Weights of a small transformer language model.
Size: 13 layers, width 128, 2 heads of 64 (1 for keys and values), vocabulary 512, 3.33M parameters.
Architecture: RMSNorm before each block, rotary positions, untied embeddings.
Training: a variant of Muon for these matrices, 118M tokens, 7178 steps.
Each number is 50 + 10 x the weight over its row's rms, rounded and kept within 0 to 99. Layers, rows and columns count from 0. The size before them is the row's rms in percent of the matrix's.

# down: layer 3 MLP down (transposed), 512x128, rms 0.211, rows 157-191, columns 64-127
# gate: layer 3 MLP gate, 512x128, rms 0.161, rows 158-192, columns 64-127
# up: layer 3 MLP up, 512x128, rms 0.157, rows 158-192, columns 64-127
down157 100:52 49 72 80 59 58 59 58 42 52 50 56 50 37 45 65 46 69 60 55 66 49 53 69 52 44 34 56 63 48 49 55 70 53 52 41 47 56 59 57 35 52 51 50 45 43 44 41 49 57 54 40 45 69 49 42 43 62 36 63 66 35 41 62
gate158 100:40 60 32 47 60 52 44 42 44 50 42 49 53 53 55 39 44 37 24 46 54 57 47 37 54 59 62 38 51 51 54 44 69 74 46 40 31 50 62 52 64 49 44 35 49 61 43 52 61 52 44 51 64 52 60 68 54 53 53 40 53 37 58 62
up158 102:37 60 70 62 51 59 38 31 63 72 43 58 46 42 54 54 45 39 45 59 57 52 51 56 57 64 53 24 49 61 41 42 37 59 64 51 52 40 45 39 46 55 62 35 34 42 35 55 43 58 68 53 64 49 39 50 64 50 53 50 53 62 62 64
down158 099:48 58 63 56 49 49 49 47 46 54 46 70 46 49 63 55 45 56 64 49 45 19 68 43 63 53 40 66 53 43 60 55 28 47 50 54 62 34 67 42 50 44 52 50 63 43 60 41 46 42 50 48 54 62 59 52 55 31 51 53 60 41 47 45
gate159 101:61 38 54 51 34 52 50 52 26 51 54 65 31 64 53 51 53 47 43 49 46 28 40 43 52 56 56 57 46 69 51 41 50 55 44 34 51 48 39 37 44 46 54 55 47 47 56 39 55 38 31 50 53 56 59 26 44 52 57 63 36 56 31 29
up159 100:34 59 51 38 57 39 55 28 57 49 49 44 46 50 45 79 61 44 51 49 42 42 59 47 47 53 54 69 55 37 53 23 55 51 50 38 58 35 45 51 49 47 41 66 54 42 52 37 74 54 34 45 53 53 60 49 62 30 56 47 46 58 59 50
down159 105:43 58 49 83 47 30 57 59 70 60 32 45 36 62 47 60 44 32 55 57 44 60 55 42 58 59 50 45 40 54 55 46 59 58 48 46 45 38 73 54 48 51 44 41 54 40 54 35 62 60 33 29 46 51 52 36 51 35 31 56 52 47 39 64
gate160 109:65 43 41 39 30 72 53 42 33 63 61 65 58 45 52 54 32 63 32 43 51 56 47 35 52 48 53 44 43 59 46 58 59 33 46 62 43 69 59 67 54 49 53 59 51 55 51 46 48 49 55 47 40 28 39 53 45 57 40 58 51 62 45 38
up160 119:60 46 58 55 38 53 58 38 32 63 38 70 64 50 43 47 36 59 51 34 38 57 54 42 43 58 45 37 55 52 44 60 53 40 41 60 44 55 64 64 47 46 57 55 58 58 55 44 37 43 46 57 33 41 59 57 46 54 40 73 53 70 51 30
down160 107:63 43 53 51 51 57 61 43 40 65 46 57 69 51 46 28 40 27 59 39 62 52 57 39 50 56 53 54 48 68 38 64 54 55 58 31 44 52 61 35 44 27 56 51 51 60 46 40 36 52 44 53 54 43 30 61 36 63 39 62 31 60 58 28
gate161 097:56 60 50 50 55 38 50 63 54 50 51 56 60 58 57 53 44 29 62 60 56 55 67 47 64 49 64 41 66 30 43 41 38 38 46 59 41 56 26 54 51 43 44 46 46 48 60 43 49 24 52 32 38 61 34 47 54 41 38 41 34 45 41 35
up161 102:43 56 41 38 63 55 43 58 69 52 50 48 41 30 38 49 68 38 39 60 64 42 49 38 53 56 37 44 60 65 42 52 40 56 47 54 54 56 58 50 50 47 50 48 36 51 52 45 46 43 52 55 46 54 61 44 52 43 58 21 60 42 47 53
down161 100:44 49 52 41 60 50 55 60 57 51 40 54 55 41 48 67 58 55 63 55 61 44 44 63 62 54 62 58 38 67 68 43 48 66 49 53 51 52 39 43 42 28 27 52 46 53 45 56 58 46 53 23 49 57 52 55 49 53 33 34 53 48 42 38
gate162 100:51 45 33 70 47 45 39 44 54 68 51 52 40 52 48 45 42 44 43 42 48 47 31 50 51 62 46 45 61 48 48 49 43 40 49 47 29 34 45 38 46 44 42 34 49 40 56 30 53 43 54 27 48 54 65 44 80 36 47 76 51 50 60 57
up162 105:35 58 45 62 60 51 45 50 25 56 52 49 66 56 43 42 56 47 48 60 38 52 42 46 48 40 57 41 50 42 66 46 35 55 29 42 68 38 76 45 44 53 52 75 51 48 53 60 49 48 55 60 49 49 53 41 36 36 54 31 69 52 41 64
down162 105:64 61 42 38 52 59 59 31 34 34 49 41 63 45 52 49 50 66 46 39 63 57 65 44 56 63 34 58 60 47 57 59 43 52 37 48 38 67 41 33 69 55 61 42 45 49 57 49 44 37 27 48 49 54 55 51 44 66 37 76 48 62 54 37
gate163 095:61 55 66 31 65 42 40 55 49 35 50 36 41 64 70 63 73 54 44 42 51 39 52 42 57 54 53 63 68 44 46 47 57 56 57 46 52 40 58 56 34 50 61 37 63 54 38 53 55 44 55 49 65 46 51 42 60 52 47 51 37 57 50 37
up163 099:49 51 37 71 43 35 50 52 40 41 59 52 44 42 44 54 48 50 36 73 40 44 42 62 38 48 51 47 44 59 60 59 65 60 46 38 46 63 66 39 45 43 29 42 55 50 65 32 52 52 45 71 35 50 61 53 51 55 57 43 56 48 63 41
down163 103:50 38 52 53 50 55 59 50 29 49 55 67 58 48 55 69 58 36 48 41 57 44 75 49 45 45 43 44 57 34 43 47 42 60 51 55 48 60 62 37 49 51 42 60 47 44 65 48 47 54 45 67 39 54 45 49 54 52 73 49 35 45 45 63
gate164 102:37 68 53 74 66 50 64 71 56 53 66 48 61 53 58 53 37 52 66 54 51 47 47 47 41 41 40 43 58 55 53 40 44 50 52 54 50 51 55 41 54 42 49 23 50 47 50 40 41 48 39 43 54 56 50 51 56 56 61 39 55 43 46 44
up164 118:50 49 53 50 44 50 61 50 34 65 42 43 40 40 51 57 48 41 55 57 54 53 51 35 47 52 51 42 40 62 80 42 58 58 48 57 41 57 60 45 50 27 55 41 38 47 54 40 58 63 48 39 43 58 32 35 29 43 63 43 39 51 39 42
down164 110:56 56 56 57 35 52 57 66 28 75 48 45 36 66 49 59 52 59 39 59 50 47 56 41 38 58 33 40 40 45 65 52 48 45 59 59 49 54 54 22 34 35 53 53 46 40 50 35 50 63 29 42 58 40 52 48 56 56 57 41 50 60 45 44
gate165 086:57 54 52 51 55 44 56 39 39 50 63 60 54 44 56 42 42 72 59 34 52 55 39 77 60 48 45 58 44 45 50 46 43 58 44 50 66 49 46 44 54 52 63 55 39 42 72 56 45 51 43 48 50 52 56 58 48 44 36 45 43 33 65 42
up165 092:51 57 42 41 40 53 40 27 51 61 66 53 23 43 46 48 54 31 64 42 57 57 46 44 46 54 43 49 38 64 44 24 58 53 53 56 63 65 65 41 62 58 46 42 49 60 52 29 48 39 55 55 37 36 70 55 40 38 58 51 64 41 60 47
down165 089:39 52 48 42 66 39 53 37 32 59 52 42 33 45 50 46 60 51 66 42 58 36 50 41 59 49 54 36 67 55 54 30 34 43 45 54 45 75 50 59 55 58 56 40 71 39 52 52 51 37 47 30 56 55 69 51 52 49 27 48 48 49 60 44
gate166 100:44 45 44 64 46 54 47 45 39 42 45 43 44 50 47 48 56 54 41 30 35 48 47 49 59 49 60 48 48 58 71 55 49 53 63 57 40 49 40 64 47 34 61 56 40 42 47 53 36 44 72 63 49 53 33 51 42 29 60 48 34 47 63 37
up166 087:54 56 64 53 44 55 43 42 40 73 55 50 49 62 64 66 31 55 56 40 58 41 41 54 50 58 51 51 51 50 33 44 45 49 40 45 57 55 43 40 42 29 41 59 58 71 47 34 37 54 42 22 62 45 53 50 39 59 57 57 59 59 35 57
down166 091:58 40 47 68 51 49 45 35 32 67 41 52 49 54 49 41 40 52 44 19 44 47 35 43 59 52 59 50 66 43 53 41 25 61 48 43 41 59 54 39 45 31 52 42 35 55 51 56 48 57 63 44 54 46 39 64 24 39 55 57 50 50 52 61
gate167 098:62 37 48 33 39 56 44 53 56 76 52 42 46 40 58 53 51 47 58 33 30 58 55 51 56 47 37 41 53 66 58 39 50 70 36 49 52 56 49 58 65 53 51 71 38 44 47 59 44 62 47 35 44 46 30 28 72 50 62 57 57 43 44 50
up167 103:57 25 60 37 53 57 55 43 46 43 40 34 38 38 62 35 67 26 58 47 45 52 42 48 51 54 44 42 42 59 39 25 61 55 45 47 49 63 53 67 60 64 51 75 45 47 52 48 41 40 41 43 48 50 30 44 63 48 50 64 44 59 46 44
down167 098:50 63 35 57 47 43 58 61 48 38 61 52 57 61 44 40 57 69 68 50 43 30 46 54 42 60 50 28 54 58 61 58 54 43 71 47 35 38 55 37 38 56 32 53 53 59 40 51 61 68 30 53 41 44 44 58 47 57 48 37 54 43 44 44
gate168 094:58 35 31 42 55 52 37 53 34 48 42 53 44 70 48 35 61 37 55 53 43 67 61 55 63 60 50 35 40 57 58 37 43 54 38 49 31 29 49 41 44 51 53 41 74 66 45 54 50 57 42 55 52 60 58 59 54 63 59 44 38 48 63 46
up168 089:54 41 50 31 68 59 18 37 35 53 46 34 53 49 60 55 67 47 55 54 39 61 75 55 56 40 52 47 58 44 48 35 56 23 52 60 54 52 40 48 43 51 39 48 31 60 54 48 38 37 39 65 67 32 43 58 51 49 59 51 47 50 77 53
down168 091:59 31 43 54 45 44 49 38 54 49 41 46 38 28 51 51 50 35 49 61 52 44 34 32 43 51 37 61 32 43 54 64 62 39 48 54 48 42 51 44 44 44 50 55 42 41 47 39 56 62 59 46 49 36 37 38 62 47 42 52 58 56 53 49
gate169 099:38 72 39 57 28 76 36 60 66 38 51 34 52 49 54 49 48 52 40 42 44 45 48 49 57 40 36 52 67 43 60 32 50 53 60 49 40 59 53 49 45 45 67 31 40 44 51 63 29 50 70 52 55 40 53 62 52 72 52 41 55 41 48 46
up169 103:32 52 64 65 39 41 52 56 38 41 41 55 29 51 40 59 37 65 37 43 36 44 46 50 44 42 56 45 41 50 57 55 37 55 50 40 55 42 40 45 48 44 79 42 47 55 58 51 49 59 61 54 56 47 54 40 47 51 41 58 34 55 58 50
down169 103:39 65 58 46 36 36 65 39 38 55 50 50 42 51 67 41 48 60 32 44 53 39 50 56 31 55 43 39 26 53 57 65 58 27 50 38 51 25 63 40 52 48 56 49 55 55 56 51 51 34 49 52 62 58 46 49 56 28 66 33 53 48 38 62
gate170 102:67 40 54 63 59 57 37 44 51 40 53 57 33 36 57 58 52 69 57 34 40 41 61 53 48 59 71 60 52 32 53 58 44 49 32 55 47 67 55 49 32 54 47 39 41 41 50 47 58 49 41 65 40 67 56 55 62 56 65 51 51 45 46 34
up170 098:57 45 44 34 36 49 48 47 65 45 54 41 45 56 52 52 54 51 38 33 70 56 47 52 49 53 54 43 59 42 52 39 67 52 65 49 30 42 39 69 48 50 47 69 70 65 55 33 24 44 36 42 51 49 58 40 22 67 51 65 48 48 37 53
down170 098:74 55 30 46 35 52 53 55 37 42 48 61 45 39 46 47 43 66 54 11 38 60 71 62 43 43 66 38 49 39 42 50 42 54 46 57 52 46 41 56 47 42 60 51 56 48 59 56 61 41 33 47 39 49 34 45 46 49 65 53 39 51 59 54
gate171 097:55 56 47 46 38 64 55 41 36 49 33 61 44 55 51 53 58 56 52 39 58 45 24 64 55 57 38 55 44 41 46 41 54 31 52 42 53 37 19 37 58 47 58 42 47 56 51 55 58 64 56 53 57 50 53 42 57 40 44 52 37 32 50 59
up171 099:50 45 66 37 31 47 48 35 37 45 60 47 38 52 47 58 40 39 65 52 45 47 51 40 57 50 48 44 50 49 45 63 44 54 61 50 54 52 70 42 60 55 73 46 50 61 42 82 52 54 53 65 52 36 58 51 58 39 49 35 57 47 42 56
down171 103:51 43 47 36 51 46 59 45 38 65 61 64 57 51 56 31 57 45 51 44 51 57 45 47 52 26 40 44 62 66 62 47 56 21 40 57 21 54 46 43 48 50 43 49 46 46 59 44 42 48 62 48 44 42 48 55 46 64 61 62 68 50 32 62
gate172 102:56 71 63 46 65 56 56 55 57 71 61 54 60 54 78 46 46 61 41 41 41 47 48 45 43 55 35 54 52 49 35 50 56 34 45 57 41 37 71 37 65 48 46 36 43 50 40 42 56 62 51 52 45 72 49 32 59 45 54 39 64 51 66 36
up172 096:34 58 34 49 61 52 49 37 45 69 60 51 45 47 60 63 54 68 44 67 40 46 43 44 61 53 50 35 54 63 45 56 40 58 62 56 34 42 59 69 46 42 59 68 34 57 37 34 80 56 72 41 47 49 42 42 52 40 56 44 50 25 56 43
down172 098:62 49 63 61 63 44 60 41 43 63 59 48 48 71 52 66 57 44 69 37 41 45 43 46 49 49 48 49 49 25 47 34 56 41 29 46 61 51 52 38 49 33 41 60 47 39 52 49 38 45 32 44 52 46 42 78 64 66 39 34 58 37 54 49
gate173 099:62 54 53 43 34 66 38 46 65 52 52 41 44 49 58 46 33 54 69 37 43 37 38 44 45 50 27 35 67 47 73 52 42 43 58 54 53 45 60 47 57 56 61 46 49 49 67 46 56 57 54 41 69 38 59 37 66 35 51 51 49 46 67 37
up173 102:54 40 49 64 49 52 41 41 68 56 49 50 50 40 51 57 41 44 71 62 66 41 52 33 59 36 48 52 52 50 65 40 58 76 46 48 44 41 70 49 44 71 59 44 30 58 42 48 62 65 45 44 41 43 36 28 63 45 42 52 50 60 62 45
down173 102:42 42 48 63 55 60 38 30 75 55 56 72 32 39 46 46 54 53 51 70 43 50 63 35 63 38 59 53 39 59 63 38 63 38 57 48 48 51 37 38 55 48 58 46 31 61 38 50 54 64 44 49 50 47 47 46 58 43 44 44 56 71 45 68
gate174 099:47 50 48 47 60 53 58 47 63 55 59 51 54 56 53 40 65 41 52 40 50 38 50 67 40 46 50 46 43 49 40 57 42 51 46 48 54 68 61 55 58 54 42 62 42 54 56 54 49 63 75 40 50 35 53 72 56 45 58 63 67 30 57 51
up174 101:65 52 43 38 46 68 42 37 50 43 48 49 54 56 31 59 44 38 60 57 48 59 40 43 60 49 51 58 62 68 45 57 39 34 54 44 62 66 49 63 37 39 57 50 37 58 44 42 60 32 68 55 48 55 31 59 50 60 28 45 37 68 38 41
down174 105:45 37 52 49 55 40 44 48 60 66 25 47 54 58 47 49 39 47 52 46 53 44 49 60 54 59 43 52 61 52 43 45 39 25 49 34 47 61 64 59 51 67 58 35 52 56 40 41 38 45 51 35 61 70 38 54 52 42 27 40 50 41 62 58
gate175 095:54 67 44 58 56 42 21 39 65 53 41 39 54 53 32 54 40 60 63 52 59 59 43 55 53 39 56 46 51 30 63 39 51 69 67 52 52 52 47 36 52 38 56 56 63 55 29 54 50 46 63 55 52 58 44 42 54 64 43 31 42 60 65 49
up175 098:27 54 58 29 52 49 46 44 56 58 44 49 63 54 21 48 64 36 63 44 66 56 47 50 52 53 49 35 48 43 45 47 44 73 55 50 47 53 62 51 52 49 68 39 56 41 37 65 45 39 61 49 46 60 39 50 54 52 45 45 55 59 69 36
down175 089:71 79 56 44 53 54 65 45 43 48 55 47 44 57 52 49 56 54 41 55 45 37 55 41 43 50 45 44 35 51 35 77 65 50 28 54 51 48 46 54 59 47 46 79 38 45 57 51 38 67 47 70 58 27 66 40 46 50 47 54 42 42 49 40
gate176 104:38 58 44 57 35 58 35 53 46 46 61 61 56 58 54 41 55 33 67 68 45 46 55 39 45 62 55 52 63 50 36 52 51 47 52 33 53 65 49 42 43 60 41 63 62 49 49 38 58 39 48 49 57 49 60 46 45 42 36 57 54 68 50 73
up176 111:60 58 35 44 50 41 63 58 42 65 52 45 37 55 43 57 65 53 58 40 41 62 59 73 69 36 49 61 43 34 49 43 59 60 60 48 55 54 39 67 69 44 38 59 46 39 49 40 60 58 52 44 61 70 45 53 34 50 37 45 47 40 61 69
down176 094:60 72 52 43 72 42 54 49 27 50 49 64 46 32 64 42 59 48 54 50 50 42 52 48 53 50 36 46 48 43 55 47 58 60 43 69 44 50 54 63 56 49 62 61 33 42 41 31 42 45 63 49 56 34 59 47 57 54 49 63 62 46 35 53
gate177 110:47 49 62 43 43 60 69 49 43 53 49 45 39 48 38 44 43 58 44 27 46 38 40 36 54 33 37 42 46 49 44 46 44 45 69 40 54 58 66 47 58 49 57 56 64 40 39 58 57 68 42 38 52 60 61 40 49 41 39 49 59 38 32 46
up177 098:36 56 45 50 61 74 45 45 52 67 47 51 28 44 41 56 48 45 35 58 47 63 35 48 42 52 55 49 63 43 32 39 58 41 51 73 49 63 49 41 54 67 54 58 47 30 55 48 39 52 48 55 54 60 46 33 41 36 32 50 36 55 52 41
down177 105:56 52 55 47 35 53 42 39 52 45 45 43 49 52 30 50 39 59 47 46 35 46 46 33 57 50 39 59 67 42 60 54 73 31 54 34 59 66 58 46 44 43 52 63 58 32 78 62 49 56 41 59 50 48 58 53 46 45 45 57 49 42 60 71
gate178 105:53 60 55 55 52 43 55 54 59 57 44 44 60 26 47 49 36 35 42 44 61 49 42 44 66 62 39 46 59 51 56 48 33 38 52 39 52 45 37 32 57 52 53 50 38 32 48 43 61 52 48 39 72 54 34 46 72 43 56 49 47 36 55 47
up178 102:45 47 49 30 55 43 39 38 40 44 59 23 51 51 35 54 71 54 57 65 46 32 63 34 45 49 42 45 64 51 45 59 49 52 44 56 40 67 53 44 63 42 47 60 52 39 46 58 48 60 55 43 59 34 17 35 30 44 61 45 52 53 43 49
down178 102:52 41 32 46 53 54 61 52 53 38 61 39 57 59 52 48 33 46 54 63 29 46 69 66 44 57 57 51 56 57 53 63 50 45 51 70 47 65 47 45 43 43 39 70 63 58 53 41 30 44 50 51 32 46 51 58 34 55 33 47 65 57 50 46
gate179 098:53 56 53 44 33 53 52 39 52 64 42 47 25 62 70 63 48 77 51 42 48 49 63 34 46 41 50 64 62 54 45 53 60 53 48 67 22 62 56 52 61 41 54 30 55 52 57 47 43 58 61 38 53 64 66 42 43 49 53 55 56 50 59 44
up179 109:57 60 39 39 38 54 60 51 41 35 55 50 43 61 65 46 58 58 48 51 65 44 68 61 47 46 51 69 60 56 52 51 53 54 37 39 58 58 34 73 53 46 65 36 48 59 43 61 54 51 52 47 65 57 60 60 44 60 45 49 55 48 53 42
down179 101:51 43 54 39 57 61 46 51 56 49 48 35 47 38 47 51 53 51 55 63 66 47 52 69 45 42 71 45 54 65 59 75 46 60 46 54 43 45 46 59 35 49 46 65 41 40 61 48 59 65 55 53 38 59 43 62 53 70 53 38 37 49 52 39
gate180 097:49 68 48 53 49 52 62 50 52 52 72 52 52 67 48 18 45 53 42 64 43 40 46 30 53 45 39 37 60 60 61 63 51 46 52 54 48 51 66 58 51 80 38 43 60 45 58 40 59 34 42 56 46 43 52 49 48 51 28 45 47 48 39 49
up180 092:54 40 60 45 56 58 36 52 53 56 54 47 45 48 56 42 71 56 55 47 64 60 45 43 47 48 42 58 68 59 44 35 41 27 51 47 61 32 32 47 44 65 60 48 42 53 64 33 38 49 66 57 69 47 57 46 52 58 59 58 27 32 73 43
down180 093:41 51 59 50 59 40 45 42 51 39 49 66 43 37 36 36 31 53 62 53 55 45 39 43 48 54 57 49 59 30 33 49 40 46 30 46 54 72 45 65 45 44 39 41 61 58 61 45 55 53 45 62 37 52 48 47 57 37 38 46 54 43 49 53
gate181 098:55 57 55 59 35 47 51 37 43 33 68 55 46 74 34 49 50 51 44 36 53 42 43 56 55 65 70 44 54 60 60 76 64 65 55 49 52 78 54 50 52 51 60 48 53 60 49 46 57 47 48 30 51 53 54 58 57 45 59 49 44 48 75 58
up181 112:56 35 66 45 37 56 41 49 35 41 53 50 51 53 45 43 43 58 56 46 33 41 70 40 39 48 55 54 57 54 30 56 59 50 43 56 37 61 47 50 57 49 46 47 61 52 59 43 50 48 49 52 49 66 62 45 54 48 34 38 57 42 51 42
down181 108:62 50 58 51 35 37 37 59 42 40 57 41 49 54 53 39 46 62 66 49 61 44 50 47 46 46 61 46 51 64 40 59 49 48 60 58 38 51 42 50 50 52 58 49 60 58 44 58 59 35 47 43 33 64 59 52 60 59 44 35 44 58 77 42
gate182 100:44 60 49 79 61 42 52 54 42 44 54 62 47 50 45 39 30 38 48 38 57 52 38 53 49 52 50 45 56 45 67 57 50 47 59 37 35 41 42 40 40 53 54 50 51 51 69 57 37 56 60 44 68 48 54 60 54 36 38 46 64 60 50 66
up182 097:46 61 22 59 48 50 59 51 62 34 43 35 37 41 49 42 45 66 58 29 61 64 41 53 47 56 61 61 59 48 57 56 60 57 61 43 46 64 39 40 50 40 26 41 60 58 52 55 64 50 66 58 52 52 53 46 46 52 37 41 48 46 48 48
down182 102:46 44 54 35 58 39 60 50 76 57 52 48 62 52 64 63 64 56 50 40 53 50 47 36 36 42 32 45 49 61 29 52 56 55 31 63 54 52 55 55 55 39 47 55 54 56 33 43 56 45 65 53 55 50 39 52 67 41 77 53 52 47 43 40
gate183 103:42 52 48 39 46 45 53 63 19 42 47 51 25 68 52 59 59 35 53 59 46 40 60 47 50 49 50 42 57 35 48 32 41 52 57 48 53 38 40 60 61 53 40 63 55 51 43 43 36 46 52 45 61 69 29 45 40 56 52 51 45 39 69 51
up183 097:46 59 62 38 59 35 48 58 51 63 63 56 47 52 58 45 58 54 35 47 65 56 50 40 47 45 56 51 66 33 44 32 54 40 63 64 32 48 53 44 36 66 38 67 41 55 51 45 49 54 74 31 44 55 58 40 54 46 57 53 52 38 62 37
down183 099:59 60 47 57 50 62 40 40 52 51 54 47 37 33 52 50 42 54 44 41 36 59 40 39 36 43 34 52 44 65 43 63 53 26 32 48 56 59 53 44 40 51 50 59 61 38 43 56 64 39 63 44 49 37 48 50 54 46 58 42 33 50 41 56
gate184 110:38 56 73 50 43 44 44 47 49 43 50 60 46 64 36 48 53 50 61 49 38 55 63 41 54 49 47 51 49 70 45 30 53 44 48 52 55 51 61 55 42 66 64 64 27 51 69 59 50 74 49 44 56 53 73 71 61 65 49 62 41 45 59 51
up184 116:55 61 47 50 43 45 62 45 30 55 46 57 63 54 52 48 45 47 37 48 63 49 64 57 51 52 27 48 39 32 49 58 31 65 45 49 38 42 62 54 65 37 35 44 54 65 33 44 48 46 53 43 28 64 36 46 47 37 61 45 62 60 49 44
down184 105:45 53 53 70 53 49 49 35 64 38 51 63 48 47 53 41 70 38 35 61 48 45 47 48 67 51 36 54 56 55 60 38 39 56 39 52 49 68 63 39 42 70 39 39 37 60 55 39 41 56 58 37 59 45 52 34 60 51 41 57 62 52 43 60
gate185 093:58 34 52 43 47 50 39 54 29 52 48 40 48 45 54 51 68 40 67 46 41 58 68 51 65 52 37 50 48 59 38 42 62 48 44 55 65 54 72 30 45 59 43 47 53 41 60 54 53 44 49 55 57 31 56 69 52 65 67 35 43 31 46 36
up185 094:46 53 40 66 41 67 51 46 59 55 50 61 48 47 49 47 33 50 29 62 68 51 30 56 46 40 48 54 25 39 59 76 39 58 64 44 31 46 41 65 63 50 35 57 52 49 50 51 47 54 51 44 56 59 40 39 44 39 46 59 56 56 60 61
down185 094:62 45 44 54 41 53 42 63 62 50 25 57 22 40 45 45 49 46 49 53 55 57 41 52 44 44 47 61 47 58 57 45 43 84 45 51 60 48 59 43 51 53 44 34 57 40 46 67 46 57 54 21 48 45 39 61 42 51 60 48 53 37 57 41
gate186 097:71 66 56 46 52 52 54 53 43 56 62 60 44 41 58 64 61 38 41 43 63 53 57 53 69 52 67 62 54 24 45 49 68 62 48 29 51 40 35 48 45 50 46 47 50 48 45 35 44 54 51 61 53 35 51 50 42 68 50 41 60 36 60 45
up186 103:38 52 40 42 49 53 61 66 54 38 46 57 58 48 47 38 37 54 73 50 46 44 49 31 42 49 36 45 50 42 42 37 52 43 51 45 53 49 33 46 51 69 51 46 35 53 32 60 38 37 46 47 38 51 44 68 37 56 50 55 53 42 27 65
down186 102:41 67 37 39 66 46 59 47 44 47 32 55 51 60 50 40 45 52 53 57 35 65 45 43 57 48 54 54 48 55 49 49 64 28 61 41 53 62 47 71 61 57 57 25 42 28 32 52 38 48 56 54 74 53 53 41 48 48 51 56 52 47 46 64
gate187 097:33 27 50 30 54 59 57 45 42 43 55 46 34 51 55 56 57 42 31 63 55 38 60 44 52 34 53 47 61 50 42 61 60 43 47 56 54 64 38 36 46 53 32 49 62 36 31 45 56 45 49 48 63 58 50 33 61 46 54 46 52 43 66 49
up187 097:44 44 38 31 59 62 56 52 49 34 53 51 35 49 41 41 45 50 19 58 51 45 45 62 39 42 38 38 50 54 40 58 43 69 39 42 55 30 65 58 39 66 50 48 45 41 38 53 41 60 52 48 41 58 55 74 35 44 40 51 53 37 49 49
down187 094:29 30 63 54 50 39 39 42 69 57 56 31 44 57 56 66 44 58 44 48 33 38 50 51 56 56 53 47 48 45 42 29 49 44 60 44 46 67 34 55 71 61 65 62 34 55 54 50 46 54 40 40 40 61 54 42 48 53 33 51 30 46 63 71
gate188 103:36 52 28 42 53 42 68 47 55 48 37 60 36 58 57 58 54 48 59 45 29 39 49 59 45 49 57 48 37 37 74 61 26 47 55 44 44 46 58 53 47 55 44 58 62 53 40 50 44 40 51 62 52 38 46 41 33 41 32 48 62 43 67 60
up188 097:45 40 72 55 64 47 62 57 34 55 69 40 75 37 44 56 45 47 57 63 41 52 48 57 42 42 38 57 52 62 48 31 41 55 40 59 57 39 40 47 47 35 64 50 35 48 56 68 60 43 65 60 55 53 55 41 39 68 43 57 45 66 47 58
down188 099:48 43 41 60 39 38 54 58 48 41 42 56 58 49 60 56 50 49 61 70 45 46 46 61 52 55 53 41 59 51 55 27 45 45 44 33 49 52 49 45 32 55 49 36 46 54 65 67 40 47 65 44 53 64 59 45 55 50 57 44 37 53 48 49
gate189 111:60 35 46 60 48 36 34 61 50 52 49 55 50 58 36 57 60 31 68 56 49 70 70 50 44 46 64 44 56 43 30 54 42 37 67 44 74 50 50 38 34 52 56 38 48 50 56 43 38 35 54 40 58 53 49 44 58 45 46 72 58 65 39 44
up189 100:69 45 55 54 50 39 52 54 54 44 49 47 46 38 64 38 41 57 57 56 61 71 42 49 39 67 48 49 46 55 49 73 58 38 53 30 47 40 50 40 63 43 52 44 55 53 43 52 48 50 55 48 59 31 60 34 42 45 44 58 47 49 24 55
down189 105:28 46 59 33 33 43 66 52 63 45 55 50 40 39 50 56 61 47 44 39 36 60 53 34 41 40 39 47 57 46 54 33 62 46 51 63 50 52 42 43 52 47 50 39 46 46 58 51 56 65 50 65 46 63 44 62 54 42 67 42 39 52 67 57
gate190 103:62 69 42 46 22 46 44 65 61 37 44 49 39 58 64 56 56 49 38 57 67 31 43 57 37 60 61 43 53 52 40 50 65 54 47 64 37 47 48 53 41 41 52 68 56 39 41 40 56 57 42 46 43 34 60 56 46 30 52 41 38 50 46 60
up190 098:56 46 56 76 54 50 53 56 39 45 68 36 72 59 52 48 41 56 48 37 41 41 49 45 36 55 63 37 50 49 62 59 68 39 36 57 33 34 55 52 53 46 61 44 60 47 35 58 42 39 60 61 41 50 49 50 73 58 28 39 56 62 42 47
down190 104:47 49 57 61 47 47 62 57 57 62 54 50 43 32 41 70 69 57 48 51 73 65 44 51 42 28 50 55 60 39 32 58 54 41 42 60 44 54 52 48 74 58 35 41 63 46 46 44 60 50 54 48 49 67 55 36 52 62 50 56 57 52 63 38
gate191 093:46 62 42 49 73 49 50 56 54 49 58 66 54 48 37 62 47 64 46 47 33 39 28 40 44 47 47 66 43 49 82 44 51 49 53 43 48 38 51 52 52 60 41 43 44 49 49 50 45 46 41 51 57 51 56 34 42 32 42 42 38 45 59 46
up191 101:62 58 67 48 41 45 48 49 43 41 44 50 58 52 73 70 48 50 58 41 56 70 60 60 57 52 61 41 57 43 48 53 55 56 52 42 27 50 42 48 46 41 67 48 83 74 44 46 47 64 32 60 44 53 50 48 50 58 48 50 47 50 53 67
down191 098:48 59 66 56 58 57 56 60 44 51 50 63 50 47 74 60 68 45 41 43 52 65 45 51 46 36 62 66 48 43 47 47 52 41 53 42 46 44 71 37 37 40 56 46 63 57 52 46 54 52 35 42 58 58 44 46 51 42 45 36 45 31 69 65
gate192 092:53 39 54 51 49 77 46 58 33 57 36 49 36 59 41 56 63 63 45 56 63 47 47 59 47 50 60 65 47 51 49 42 59 59 47 61 42 67 50 49 38 58 59 58 57 55 45 33 49 64 57 52 51 58 51 49 35 45 49 40 22 58 36 36
up192 095:66 66 45 52 45 34 48 43 41 56 62 61 54 26 59 43 49 38 48 23 60 46 43 48 45 53 49 36 47 56 35 69 37 55 47 58 51 41 51 50 59 44 37 36 35 64 39 57 49 34 54 58 48 39 42 39 46 46 40 66 73 32 53 49